{
  "head_dim": 32,
  "intermediate_size": 320,
  "qk_norm": false,
  "init_std_o": 0.0648,
  "weight_decay": 0.0,
  "lr_head": 0.00531,
  "warmup_steps": 200,
  "max_steps": 13233
}
Each number is 50 + 12 x the weight over its row's rms, rounded and kept within 0 to 99. Layers, rows and columns count from 0. The size before them is the row's rms in percent of the matrix's.

# layer 3 attention key, 320x160, rms 0.0472, rows 81-121, columns 80-159
042:78 40 43 68 34 36 46 54 22 53 54 73 52 49 45 42 43 38 48 50 55 62 52 55 42 43 56 50 52 61 66 38 57 47 29 68 62 62 49 23 47 56 39 85 49 49 50 47 33 45 53 63 40 76 60 48 71 50 41 41 59 36 28 48 50 56 41 62 39 71 39 50 61 35 50 54 36 60 52 25
040:69 50 51 66 52 28 33 42 56 33 64 79 59 53 36 38 34 44 54 54 40 52 45 66 50 52 61 49 68 57 53 37 53 54 27 71 55 47 63 36 39 54 46 72 54 53 48 53 30 54 42 51 44 67 41 38 67 61 44 54 46 57 47 51 49 72 31 73 51 53 69 44 70 40 23 34 34 40 53 23
022:64 47 61 58 66 43 43 46 54 31 73 69 66 42 22 56 45 68 36 54 57 46 62 53 28 48 50 47 46 55 54 27 33 57 24 41 56 64 40 43 64 46 55 58 41 59 47 32 31 51 38 52 55 83 40 58 74 46 46 57 33 48 50 61 46 62 29 61 41 33 63 41 47 43 29 27 61 39 38 35
050:75 34 36 44 44 39 54 50 26 51 37 53 72 58 55 64 43 31 45 59 44 60 45 55 41 22 43 53 63 61 73 49 76 34 52 47 53 48 54 19 52 44 56 68 53 56 45 47 50 35 45 50 28 37 42 52 60 36 40 49 55 44 42 62 46 52 45 58 55 62 31 60 42 49 77 63 38 60 66 24
076:23 61 61 64 61 65 46 46 67 43 65 60 45 50 57 45 59 68 57 35 56 37 59 56 47 60 47 44 40 25 26 48 34 75 66 52 52 49 37 91 51 66 41 29 40 51 49 49 52 55 48 49 70 47 48 43 40 66 55 51 50 61 74 47 52 48 58 45 44 35 62 46 44 62 50 40 62 32 29 74
058:85 45 43 37 43 39 57 48 25 60 31 50 61 46 63 51 53 31 39 54 45 69 44 46 39 42 50 40 41 73 69 37 73 27 47 35 51 46 52 20 46 32 50 68 67 47 44 52 54 54 43 47 36 44 48 53 55 45 45 62 60 37 40 61 48 55 55 46 38 59 38 51 50 43 68 64 51 63 53 40
055:68 47 61 46 44 37 68 31 53 55 33 45 42 35 54 56 56 46 30 55 49 49 57 39 32 71 54 17 19 67 65 25 33 36 29 34 56 65 29 46 35 51 41 58 55 60 30 48 73 61 61 58 61 48 39 41 67 45 48 44 49 30 41 51 63 45 62 37 45 49 50 38 66 58 55 56 62 53 61 72
046:74 39 29 56 42 44 26 59 25 56 47 61 73 71 51 45 44 33 63 55 55 57 48 67 48 33 48 61 80 64 68 39 75 44 40 53 55 56 63 21 51 42 46 78 42 49 41 51 37 41 40 46 27 50 54 40 52 40 58 52 60 43 39 55 36 52 38 62 54 69 32 59 41 31 65 62 33 59 62 24
039:32 48 51 68 52 62 48 63 58 44 56 41 67 41 40 60 49 58 67 28 59 42 62 56 45 21 37 67 75 25 41 54 44 71 50 64 27 61 52 61 74 66 55 51 50 45 69 55 27 30 43 48 44 56 49 43 42 55 41 44 53 70 57 35 44 57 49 62 45 47 58 46 37 56 45 44 33 41 49 47
037:55 52 63 45 35 63 61 58 47 56 46 34 64 29 51 67 59 59 50 45 63 50 44 17 55 61 43 52 36 48 29 49 44 37 63 53 31 62 46 77 57 66 57 36 49 59 55 46 48 41 48 35 58 45 49 49 38 42 45 30 46 59 67 28 51 56 67 55 56 34 50 48 69 72 21 28 60 42 66 56
046:48 52 66 64 57 58 64 62 60 58 53 16 58 44 48 71 61 40 64 51 54 34 48 39 59 47 43 51 51 48 29 62 30 41 47 36 32 73 64 57 55 62 75 30 37 62 69 54 45 41 53 41 57 25 36 58 38 52 45 29 35 57 60 50 43 51 43 66 73 35 46 48 63 67 36 44 53 39 62 42
028:60 50 38 36 49 62 39 67 32 55 31 37 77 49 55 55 71 31 62 42 55 60 50 43 49 30 32 64 55 37 68 60 74 43 41 58 26 39 53 30 64 61 48 52 54 40 58 54 12 46 40 44 44 44 48 51 28 56 42 55 56 57 49 52 38 53 33 76 60 59 34 53 50 72 43 53 29 49 62 27
028:43 58 63 43 51 51 72 34 71 57 50 37 37 51 64 57 42 63 49 58 59 48 46 35 50 69 68 35 31 52 26 51 13 41 61 46 74 57 62 75 49 57 50 33 51 60 46 56 70 35 48 61 69 59 61 42 56 52 67 40 47 46 63 53 66 43 35 42 69 36 54 35 57 50 52 43 60 56 55 51
037:08 46 49 80 42 78 44 58 56 54 67 62 56 44 49 44 50 68 71 34 57 51 40 30 54 54 57 65 69 36 29 53 47 66 75 57 43 42 45 69 64 67 55 36 35 43 53 56 29 43 42 45 58 51 58 38 34 61 63 31 55 59 90 48 55 60 41 48 55 49 60 53 41 46 26 37 56 30 42 57
124:39 44 28 65 45 63 34 69 31 44 58 75 68 56 56 48 55 54 70 34 62 49 51 52 47 36 52 72 80 32 44 47 63 65 67 78 43 55 59 53 67 61 47 58 40 43 60 56 09 34 30 39 37 50 48 38 35 61 46 41 52 61 65 44 46 63 39 62 60 56 44 57 39 54 36 51 37 50 46 38
144:40 53 39 45 54 51 47 44 40 46 47 27 47 37 82 41 56 72 49 34 31 39 26 41 58 24 66 50 53 31 69 41 64 41 49 62 71 34 39 49 46 45 36 47 41 64 46 61 61 59 53 60 38 49 50 62 52 49 44 29 60 55 65 50 70 38 42 40 58 69 52 27 64 37 35 53 50 50 46 64
132:57 46 47 59 41 54 38 53 60 41 57 73 63 60 28 60 52 31 66 80 69 51 88 59 53 69 25 54 55 62 35 43 50 47 45 47 34 74 53 66 35 51 67 57 62 36 34 40 53 49 34 53 62 57 47 52 53 43 36 59 45 46 58 47 38 55 47 53 28 28 52 75 30 60 55 55 44 62 55 50
099:34 62 55 34 48 49 60 51 42 62 45 24 35 39 66 45 47 56 40 39 37 58 26 42 65 34 65 45 48 39 62 67 52 57 64 44 65 31 53 28 70 51 36 45 49 57 73 51 47 38 67 45 41 53 56 43 37 57 58 36 50 59 49 51 53 37 66 50 68 59 57 28 67 55 35 61 66 53 41 60
108:34 64 51 37 51 45 58 41 36 48 49 19 34 43 70 52 47 76 35 21 42 55 14 49 43 42 65 52 49 40 64 57 46 39 62 53 57 23 47 50 61 55 23 43 41 50 66 53 47 53 70 51 34 48 62 43 37 57 63 35 53 49 40 53 51 43 54 44 63 68 43 28 76 36 42 60 56 45 40 59
077:61 51 57 73 42 53 40 65 63 44 48 72 69 61 31 44 51 27 64 83 40 33 88 49 45 60 46 54 62 63 32 53 57 59 37 43 41 62 57 58 41 45 73 56 61 39 36 60 53 49 34 49 77 59 44 53 68 39 37 58 66 48 47 42 40 39 45 54 46 43 44 60 41 48 49 47 33 52 74 38
059:41 44 35 48 38 52 50 29 51 49 54 34 44 39 69 45 68 43 48 37 43 48 20 51 49 36 71 45 53 39 62 41 48 37 56 64 61 51 50 49 62 42 51 46 26 49 82 48 50 35 58 53 29 52 57 58 38 59 62 44 43 44 47 53 47 43 59 50 60 70 42 51 61 50 57 48 73 36 31 43
078:46 42 53 46 49 59 58 38 33 53 59 30 48 29 52 71 36 72 40 25 39 51 17 51 55 38 69 44 53 51 86 48 43 54 52 41 53 32 44 53 68 62 27 47 59 69 67 70 44 54 58 59 53 45 53 54 61 56 42 54 64 40 40 64 70 39 53 45 57 47 47 47 49 65 46 50 28 24 31 52
042:58 49 50 56 51 36 45 60 29 47 45 48 29 60 49 53 34 55 46 39 41 50 46 49 58 58 52 59 36 63 45 57 47 46 48 46 77 43 31 61 33 80 45 49 43 42 39 59 65 58 56 46 33 42 52 44 47 54 50 37 56 47 43 31 52 40 42 51 44 38 33 20 65 29 56 61 55 58 61 46
079:65 20 55 58 44 68 56 48 46 50 67 65 80 41 37 66 37 63 56 60 52 50 55 51 43 52 44 44 54 40 58 46 45 60 42 61 60 56 58 40 63 67 49 50 54 49 47 76 35 61 35 52 62 35 43 64 70 45 49 55 67 47 37 61 64 51 46 52 29 30 51 49 07 58 41 33 22 32 52 62
075:58 17 38 29 54 40 47 42 50 46 57 61 47 36 54 66 44 72 59 41 66 51 35 63 48 63 43 52 47 35 69 60 54 41 53 57 47 69 51 37 52 59 44 42 49 42 57 46 26 44 58 62 32 53 51 68 57 62 53 50 64 55 60 42 64 25 45 59 41 36 53 30 28 65 36 52 40 46 29 73
065:42 33 55 35 58 62 50 59 56 47 60 64 68 26 60 34 67 43 79 60 53 67 57 66 38 51 43 62 58 27 46 45 41 27 51 42 75 44 28 48 53 65 62 62 52 31 64 57 35 42 48 62 64 25 46 61 41 36 63 55 46 38 60 58 27 31 48 51 56 62 43 42 46 48 57 37 54 29 43 58
073:49 37 43 40 51 55 63 54 48 49 46 62 70 42 60 46 64 37 72 62 57 61 41 55 55 51 39 41 38 05 59 41 39 40 47 62 57 57 44 22 66 51 49 49 51 45 48 24 31 40 60 58 54 52 52 55 33 45 67 39 31 56 39 50 18 55 55 54 55 62 60 60 33 50 46 46 60 36 52 49
057:47 56 79 50 72 38 48 42 61 73 47 39 37 63 47 49 37 51 32 24 58 43 55 64 66 42 48 54 57 60 49 40 32 57 61 34 57 65 42 59 42 39 54 57 71 53 53 39 54 75 51 51 49 36 45 49 36 66 44 53 72 45 46 37 61 75 67 43 48 56 56 34 68 51 61 49 67 59 51 24
069:49 48 39 40 54 27 50 55 35 34 53 63 61 43 62 47 73 54 76 54 50 54 49 69 54 48 32 44 46 20 50 54 57 42 54 54 56 65 24 43 43 60 47 56 40 25 30 27 40 46 45 64 40 46 51 59 38 42 66 35 31 29 48 54 13 35 51 64 57 54 46 46 48 40 42 54 65 35 81 63
061:54 46 36 44 39 58 52 45 52 64 51 46 26 53 41 54 39 48 41 36 68 35 41 61 53 59 61 40 53 75 61 36 60 68 60 49 52 62 68 46 40 50 51 48 49 61 52 73 55 62 32 46 73 64 36 49 69 63 41 50 61 55 66 62 95 41 35 37 40 30 78 45 35 64 48 51 30 47 22 50
061:38 41 41 40 66 64 48 57 57 42 52 55 70 35 54 60 61 41 54 57 58 62 41 56 55 45 44 37 48 20 47 41 57 31 65 71 62 70 38 30 55 45 62 43 37 49 48 52 47 45 33 68 53 44 62 76 36 41 67 44 35 48 55 69 36 55 51 50 64 68 65 49 27 50 57 32 52 37 37 56
107:41 45 48 62 56 40 33 63 58 51 39 46 55 37 46 60 40 53 57 87 37 55 60 65 65 50 27 55 54 51 45 60 56 71 65 40 57 40 49 53 58 39 55 49 67 41 67 50 49 51 58 54 71 61 56 51 51 66 49 51 69 55 45 58 47 22 56 48 52 34 60 33 44 55 40 64 61 56 42 50
095:61 56 46 55 50 50 58 26 44 54 49 45 64 36 66 69 54 55 40 16 62 56 42 50 41 55 76 51 62 43 56 19 32 38 34 55 52 53 55 43 56 46 42 52 41 57 27 34 45 45 52 45 28 35 70 50 52 40 53 38 53 52 47 49 52 79 54 28 60 78 44 77 58 40 55 44 51 50 52 57
097:60 42 46 63 44 63 39 57 65 40 56 64 54 55 23 43 49 28 52 79 46 45 85 53 52 67 33 57 54 66 48 58 58 57 48 48 44 69 67 61 43 46 72 47 62 44 42 66 66 62 23 42 58 56 49 65 62 51 36 62 47 52 55 45 49 63 55 51 44 26 49 54 36 52 60 53 48 59 53 40
066:37 63 69 29 43 68 76 43 68 60 37 39 43 41 70 46 49 42 33 48 30 65 27 42 58 48 69 40 61 37 63 50 52 63 62 54 61 28 56 43 75 51 45 47 45 59 65 67 45 56 52 44 59 58 46 56 46 43 64 48 50 78 44 65 61 39 67 46 80 57 49 33 67 44 52 57 51 49 33 41
093:58 30 38 60 51 55 25 64 64 52 58 75 60 52 26 54 47 34 64 70 65 39 83 48 46 51 37 46 55 49 41 40 51 49 41 61 35 69 43 56 45 50 75 49 44 51 43 56 49 39 26 54 68 60 42 52 60 47 37 71 53 39 60 52 49 44 46 55 34 40 55 67 20 63 50 32 37 30 50 43
095:31 51 64 34 46 47 70 40 54 66 47 39 38 60 72 39 51 55 46 38 58 59 32 70 57 44 77 49 52 56 52 60 52 34 69 51 50 47 43 38 49 48 48 48 44 56 72 36 45 42 57 52 49 61 51 43 33 46 72 50 41 65 44 58 62 31 45 51 75 63 51 32 72 57 55 36 69 54 39 56
125:47 73 62 43 45 55 70 49 45 46 39 24 31 46 61 57 44 56 24 38 33 55 19 40 45 41 66 42 47 43 58 59 52 55 62 45 60 24 60 40 59 51 23 50 46 62 52 51 52 56 71 47 43 50 65 45 40 48 63 41 55 69 37 55 67 55 57 52 69 54 47 35 76 36 44 61 46 57 54 54
063:44 41 41 49 40 75 49 52 68 37 53 73 65 41 41 47 44 44 55 62 38 56 56 53 32 48 65 59 64 53 34 37 51 58 51 69 51 51 49 46 45 67 75 43 30 54 72 84 62 32 20 53 66 47 45 79 65 47 64 68 54 45 59 61 66 35 41 54 44 36 54 45 20 65 45 17 29 23 51 55
058:39 63 47 50 70 55 45 45 34 60 47 52 46 51 51 48 39 48 53 60 40 42 55 28 41 43 34 47 68 38 44 44 38 58 46 41 67 56 39 80 42 46 62 65 55 28 63 51 67 43 63 68 52 42 54 53 47 39 55 51 52 34 58 60 40 43 42 46 39 41 53 31 53 58 43 65 68 47 56 38
083:59 71 69 61 43 48 56 54 69 52 47 30 35 67 49 61 48 53 27 49 44 35 51 44 51 56 67 55 51 80 48 47 36 71 41 40 33 41 73 61 53 40 42 54 58 52 37 53 51 65 59 32 57 63 51 37 49 57 33 52 74 67 45 41 71 67 68 47 48 57 42 42 73 34 63 55 47 70 49 36